Weights of a small GPT-style language model, trained from scratch on English Wikipedia.
Size: 12 layers, 5 heads of 64 (1 for keys and values), MLP 832 SwiGLU, vocabulary 8192, 17.8M parameters.
Each number is 128 + 24 x the weight over its row's rms, rounded and kept within 0 to 255. Layers, rows and columns count from 0. Numbers have three digits each. The size before them is the row's rms in percent of the matrix's.

# layer 2 attention query, 320x320, rms 0.0795, rows 23-39,87-103,151-166,215-230,278-294, columns 256-319
092:095109096109100090120178160068111137136105129121143135119135126130125090114138103190099134124114105170134082167126113151112116103123121122089156147077120131141141136142182134150106105154120127
090:113137091096114193108131141127122119205159123096146171132152157158157096168176158140147158144161130115090078136134128147123116071119140137107083165082121123091117143106168155122095115106109130
100:155103128112185145138131133145155142170119141128103141125118112144102144127189110142156136127122142107134091130184168116149096135147141137156155165113140140111119087082121070086090153103092123
093:103118114115159131093149117110076123128142139138149132185074129096107154116114133170154124130095135136161133141121147158102109139140107132083117157102140143069147116165139119100126152161140147
090:136148148103111139099113105167161134105114125150147113112122150125089126115077100122128125108128056122117147122091119154094149123130116148149119092171117118151102158106173129166126121136152114
095:104139168140122131116102140144159163114144120131117128116116159139122148109135162098067171113140161104117084134110131129095101157121169168157121087094124100139124144120092151125131177137105120
103:096128089132090107089110145131132107105071129092137089137159123106104136115123097164145101135152089144152127119102108122149115106104141145122154151124105118150116146143154138139180104099110123
088:118108062097120106155168109127112116159107123094170152091149120183098131134117092165104122151076141139116115141150143096145132109178119111108173163100116135121148116144129144130137094155118092
127:091107120127160132131140085126160138145145128146099173137135082137097142144104092160139166138119137146110119137165148166162112169099117117129137112132136185130118141094126105121128161153069128
102:145164140137096134103129120122093076137142127141137123141107127114141177154178164110136136124149091081125097131069131164101113114120142189132096134117113077082126140126122124152111145075142145
116:125163136124110172110145135127103112142125113079123119132139108124126136117135141126105147131181116125124135134130147140126097092107118147149109124114119088108100123135142154082150108096106186
104:116136146135135114123119101166116148081150130164098096131124110102129146121144146144143150174177109157102112120128152117176119140109135118145137116102127141168120146117125126139111133147093104
098:133123165136148121118146103095158177175085147094152130080138151097131119173081142119100057128108100101146142091117111108126101126105157131141158126131100150131112149162149151122104100143125112
082:124123152132120188125100139121126144102130138090123090158161115128112077119108092145139150100154125132112168131134126113107148096167138124116137110147095156180098126100097155143081115121129143
093:137119153123131128161080119107120103129138113139119111093131104158145109160100115124138120148119117145108125113104142088117132125087154105097158130172128194136122114093143154133142139104137130
101:148177092146074175149147121082150152142136107089178098126155116172140099133124142108117084145147119128157107176102104107127095136125122172134132100154144082124132120134161119072137128145101128
104:107103134056154129145130121103106149146154112140124176140117144149117159099141082148133166137132160123151152105150161168117145164137115067119125115120138190145137115146143084127154110159150099
095:134122163102121138121124117082132131149162103091103157140119150132133109107137128132125154131158166111145108138177138144120070131130166131077119176126093126138124119106110149147111121142110162
091:149159144124109161140125187126133106135099135129143097148115114114126090171142114126103135146149145114139097149112101129131096102114168121103075113125109150110124128116154121151126140129147141
101:135128157143132131131131137140114128151125172081098160135110126150152125120129129146110145127093126114112106112149117144114122145138109143139111115083149153139126138123153089109105133124109155
087:134143184102078088172116128130110103125136174131111131160098125099106170134132104139158128150126078144121136120133153116165149081070137149110134134122110144105133113107104095095108144148109140
081:125156126131123139125097076121126119103095171106102126096116124121112130133139123121145156076142118108125149098106122111099155146131148147179121118154124106129146087177131164138117146137166113
089:082131148165146129128137124125141101136081126149151135116111134150194144104098111133099121141147103144129116101157140128144072102102165125109150125093142108128098158135157119112121098115143157
097:170157180155151090101124169148106094133120119109151116145145111127111103138166145121141102146134079119145074119118111090128139074148160108131145153164133110123120091114093108122123175093115140
088:145142160127072095127161136117117131161131129101118125115157103154126131119126160148079101158145173086123076176120120148138128102133167122075123125103132173095147134103147112145130124165096121
105:109089140118109124157124101126155113134150100153108109131154100155138119108128083155131178121127117130142085114142146124113141143102134135134109162107160187143118118082098143174161114109097128
119:148135161128125124150113191158136121120120125115162125144091141089113125105121111084141177175117102143128118119076091108159145069103141134119088141141110076127135120111123153116116144134120152
099:141156120150116187141089144142111109161128137130120078151155112135124114112153111163158158116127105135149060135110127103092119083145151147136100105141069139089049146112110146142129153173123115
086:128105122144093065144111108138161097128161113145127128168109145108123113091136112140178127140101090158134175093132135065128136156099123145147116073132172158118162082145120121158124079123147124
117:114126126147124169087161109135188133082103144117123147077116145125129130180126133094093131120155121117134106184099144171148159130101128133133142133154150065142117118162116134078090141151119130
088:149146118154125090155113070114128143096148129129132089139163131155152086111127132128107149106134124104135143109116142124077118181129147161137113140121152143167101132122134126143173123083161103
099:111106122110148153116160125111173161158091096133114172085128165119143116138114114116112123131167174116170153118122142076182119150123093098163141117127111138148167150170171161101131067130099153
102:140175115152120174099133155112129082123115137086119134126161100126110097142116138108108134149178135097157147169071119115127131108155135124135147092148105107147089188136142147116106139114114138
094:098086140087133107134132125133128148135151153166116105121120134124093130081088102154171169143099098151135146101165167162139119103114110125081155157149134118144121123121135103141120135105147122
094:112084132121130088128140120111118138116139163114146119103102128103091146120136143177104168150094147105149128147146125161129131153115146143129086143046173123145157180131134122115147112153099108
095:124084093103186120125135144119120150161144127124137116137091169070136102101126132172127161097124145137074105134120117127130145108134125132150144144102152113090147110121125119111138067152105119
106:126117113135136116147109175133123137129124172130146132115127162120129107115145117152144074104092106126171145089114136115154109123157123145114126144113107187100144068156078150115098108138117125
087:095112135122145104178130111086098142174142127136133183112136116167134135117114125121173138112180089183152122101140103123105131142155133134164142123069172139105101111131106138150107156120134166
098:150128140155122151121116119149139145117081183114108148141114132137146154181109115114148136134159137084139118168123098138120124125132111131169183108178097101119133132141139144111094154138163142
095:152112119141096136086107129103122111134117134125097122119132164158171125157116115088095125168125128133112143165127169148131125110085117160165154112168130086189173146092116116138101160158114092
098:137103101125088126146132155123159137106086080123114116165143126108157127116135100123120137091146141123146103147154118126080129141106142144145123138086094097159153185155157150132140141118148129
097:122101125069155139115176151110136127138145151129148122115123129104106132123128095147134157064093155140131123142158125133141081123166115107070156146110128182127135108172144125107121099128081102
098:132093157101155136122137132125112098125124138100117140108139115125106152176121169132113108115112131100122137153177133106133099124133132140172133157117144129145091155082146168123115113121096129
107:177148132100125153112147075080117146105136105104097132075112150117176142120157125118113149097174152132103146149132116136144145137131137157096100104115171065157110127140117150143134082153132164
100:178129126111146128166097150116137156096124172122126141107147160107092110123085071147147132087113093136151125113110099109103136132122154102153147117130143161151129076135152176126114069207155128
100:117120116178115097091123157118125108139090145127107126162153140136200156107116142130149147143136103140127096151136130114123111111119112120153110136128098099135153120132104137181117118122146086
094:109136166141158110105153133138161141109135110113133130106121122149142093116141121129176122157128124088172165095131100153115083150131120127156173129126135092150167146126103124091127164128155123
091:136133132170143131140068133163099148108140100128172102158169154104076161143135158148111121122154117107139124118143129124101151101160125156162107124142120116123104152098102139132128122129147131
095:098125131119155128111150109137191138097158127104160127120126155108130099147142117132098146170136112114120120121109142098112111147162113151137124144146130097117116100144124127106117120134119141
099:151144096121133145133155182085144147141126132102159157125098147107103136111116102160114140123137137122128167126115124128101118132138158145124121102153126109150115109138145177101149091138133164
102:125130144074105066206128131119129082161177089124110157124100135120063174110153164160117159145155133134115130160139135153103117184142163163148144125118177125128153175087149139139133076140149118
105:148142087144105105125141148151155120141142144106117087118118139114079145135125111125117100120124089138086136107082110140117133138125117136168132111136171118139121134116116116133122086151161137
099:103098097160135109172119092099120091109134138138133117155125155139149148121156096137142100157142156113138129120132126108139126144164121127134158169123120144124138075131125116117118145105102126
096:115132124134145113095150159146125108141137095121138147173156107148125103125161137156180162118145145157096102113149148144139110148117124107121140104136160123099155082153092120156100090137130113
082:123137127126138152092135084160161141082107149092142130099144149162142177152093140166140104145145154068161143107144138126141114109108131091125130108163119153142147087160118123088112146117132155
098:105094127138137095145105135121143187127154141150168109129124155152148106177114141097128140086139119127174154151138146130161159142122115127092133114142165150142112154086086136075119150100120108
108:103139085161073164147132131109173120179128090094120139153157111121135078145160150154102127104151105141117115140123134172100138169121106136150135126126141124129115185130149142128130127101130116
090:140132105046116118154123138100131090175177150147120141139127135112105153121149113148110122128141119140117126142143126118097119161128113158131160135114113148103113131111164102128143090152108138
116:095104185096150113152097177174116143159128159140134157116147119154116120138099121148121130120099112123135160116176133139156112139101153130126178147117138174126153124101141089162189155108111142
116:112156125109073114135123149084096128129116130072138106132119127120153120097171127143140121125170131090145113156104095118098115142194109154123128100137138077130106133151113147125111122125130114
108:131153109170134130139127170114114117128135153099082086163152130083108089121129101144116108083149141144150116107080122154112101119135107141104142142129119129068109097117126126145144094140123148
095:113116094124162130128110084154161132117139143144099078146089138083126143158118139126101162100098158122099108103106076132130137155113137154120183142097146146145106121112122126141139124122127140
114:152109168146147104108119093113166119122115120109119142112124148153135155108115117107126096137136147118161169108149142120151131106105112141168129120157141145147136150108134156106088115121146125
103:134127112142138123086110124187145208119085112131134123120132155137125139129074123087118141127126125110156170145153122147160168083127107131140111107138129081150123111168118141170126145135180103
089:122135138143075143106159112103148145127144107159118140086120146128118116152129144119144156196108148121147131145134092105108110119117160088121153120137156091142159140149151143062116159146161144
105:162132144130069154170119163116103097139150138099135128113129127135111132111114130122092136110125146134132125123092097147101112131127174155130126131140115105141148172149129132119129115121162149
122:180139123119115138125137148144149115138125102122114080191107164127148117133127147105165140133117103112096105148131126098123161081148097116111064142111138091127079093172131128074098127088162122
090:118087128160157102147119176081128108134156107134103129111101139101091156099083114167138128182116105148142128121128141136095151099127132114137165155154149163162142125115134121096140113139110159
095:122094092105181189113151154106149137121155111108149119110093140089129122119121132151156141157079095142139128146144125161095100134137117116173164101182143136164213158078113144109122117150154080
108:090129144179136097166127178117119117140140146136109149136125125109128118143139134168102128131126097130132140102115148131107113122091139129130172172127145171115187162116110144110130131138126151
105:124102105132139098108154129106142129114128139105096199090098137149157112156190088161115127128117118121155136120160166116173117163135108160121140172113143162145145084101122122142096147160133106
103:153168148089124143171134109145122146119146138101139083137131118118144124106150148121114106110125155093136141134151108141082151142146134144125114096186132111086115126141137153075111101137183103
104:160131140112103143158109119124114138113144131148139133132155108163099130132151116096072138145137108123151104132138132154142099124098148177154098096146096139126119138141127142137131125125055110
096:111128123147095107131095156139121115126082127133183078116132124094091169141106123110131136138136119117118157125137118113136111094131168142121131111153143141135115149127109105105149126129103142
090:107108112128122093125150112098159168156123106129114138128132152089119115120135102153122190155088127136143141124135148181137173137146120095128186148114126166112157087161111126117127145156136123
105:116087163088135097147107106137155138162115145150123178124154153125128128108128091133127063094117129120136151091151149124149087112117143143159157144105129190078168094107145125133146139157106140
107:118125110135096108092135113118131142105133105160166109115116152119139132091156140104131123148107090100097108171125106129147136135140145141129081117146156057154137124140122157079116128146124138
094:119102142098110139152122139134158136152102139131156109098082135065092170110110129101132138119115116102156102146126101117135104125117152134148118125130147122123163134087141177119125136125104106
099:139144109112088175147073104124123128125165095128103129181131101156166141144159120176145138132148115080141114151182132153149119166139105145137118121101126157095119187145135157141135134146159101
103:152105123110117130115132153133159140113088156106119148118086184119130176110094115143125099156131150166110169130123156140112111144086124115125101089167121133135128111178166147073097112111152168
093:171175157135122129160110090129087128122142088096112092135163117133129107106146163102093139084171157132163143108122133119087125150132126121154102117139140107154080111118138117161126155081123149
098:119188122142151150123150137140103072132141122112126087101127116110131128091118146108130136153119145144093138137115103124117129099125129137136135108149138109148119101133129089112171118154120149
101:134155125121148163097142195121129085103117130097148120099115160133123157080085097110105097155138109109141151124123103143142112107122139128166130109177135092139137149149119114110134139152147166
# layer 2 attention key, 64x320, rms 0.0756, rows 22-38, columns 256-319
081:112133110139105139112125127129134081082119143130143125107118153122148125147144150139126135122097152150138109137123117131136116077148117121128139133180144107143139145113097098100130159154157197
104:098113156100151120132157130138130105128113106109128144130139087163116139097085101158173081140116078139149150130119191136129124139157115104141108130143128171090137135122133074157131122130117158
091:125158147111148138108134152134136150127137119131141145100168108145152157090082106144128108131147124117150142137113163116158135116133097123083126155164146133107107084157148094114174099159142163
102:106053094103127101066129142142137127130142155119097143100118113130083131104100097190128126131144129156135129161118118137124134092153124110121143175084092158121163137147127121105179130157137119
096:121128125102099139136125103131167120123144107146094117126137122109127113124116118138124180162122174127157139161120163104161136142116115129138094132109125111174140144102155116102119108175122128
117:130150128177104119116087103150150152110123139167151113123138165115130118137160156092126127126147109144168126121125102084116121113133154160160107083113125093160108164146149130129107136124151132
099:133115124153158156121145129144131146113150149146121113146096132095166143115117140137120115148113112126107112093116139139107137122174109116113111111147122126122111106090118140174090146141167100
086:181132187139142115128152165156130150102153104125157098077106133098180075105117138136140101124127126175102140084123176117199120126087102127111137099150195123108152112129123111124101089156125159
115:116123122096118109128165131160144101141129118108126165126114109142105130150081134172160097108101127132120131122128149132132119118112126102101124193078141164099131115148145077086154114107111163
130:136068122117136109170105124111088147112135144140187149109142119099102151126138157140145141113110164103131110089116139132143151155119116132112123174081139171136155140134135124155167113118125137
090:109123165113132149117091124148122135120143134112147091084197134119157143158114141130128135131126157124105166143136124087113171128119117134125132107154128110131094133101126097130093065159140161
079:130160178121157171129107099118129133073131110101146140130139098127128142159120140141140130136133168114092122111132095083148121121058120104131124111175146149162122128156151158179138119121136142
093:135138148168094142146140116128122137131108113125137177127116147124124113089156149091125151143129142141147075127110121095113116131167123122102101092140121112083109111123118100114109168082093106
092:139116105145133121125123108103133123140106143153122136133118132133157113118145126077139139105161091161079132124121120095132124130137110128184064132143136087136121128146138146152078141118161119
111:130149151171135127149101146122112119110156145145134110106110122111154147107150154132097123118129117134125106140106105130101144124129125143137101080129152068163120151125062158127114105138145137
093:113188117137147125126116143138132129098149146128146147126073127164123152168116185134121148127123118127130120126106093092106149135121126105132099112137151130123113105101138103112155135105164119
086:135156164116185116100119087162130142058128079124132093134126114129149146153147146123076140100176138101096118141127101108140169131094152143122109126097132083132089128146148155184127112133134157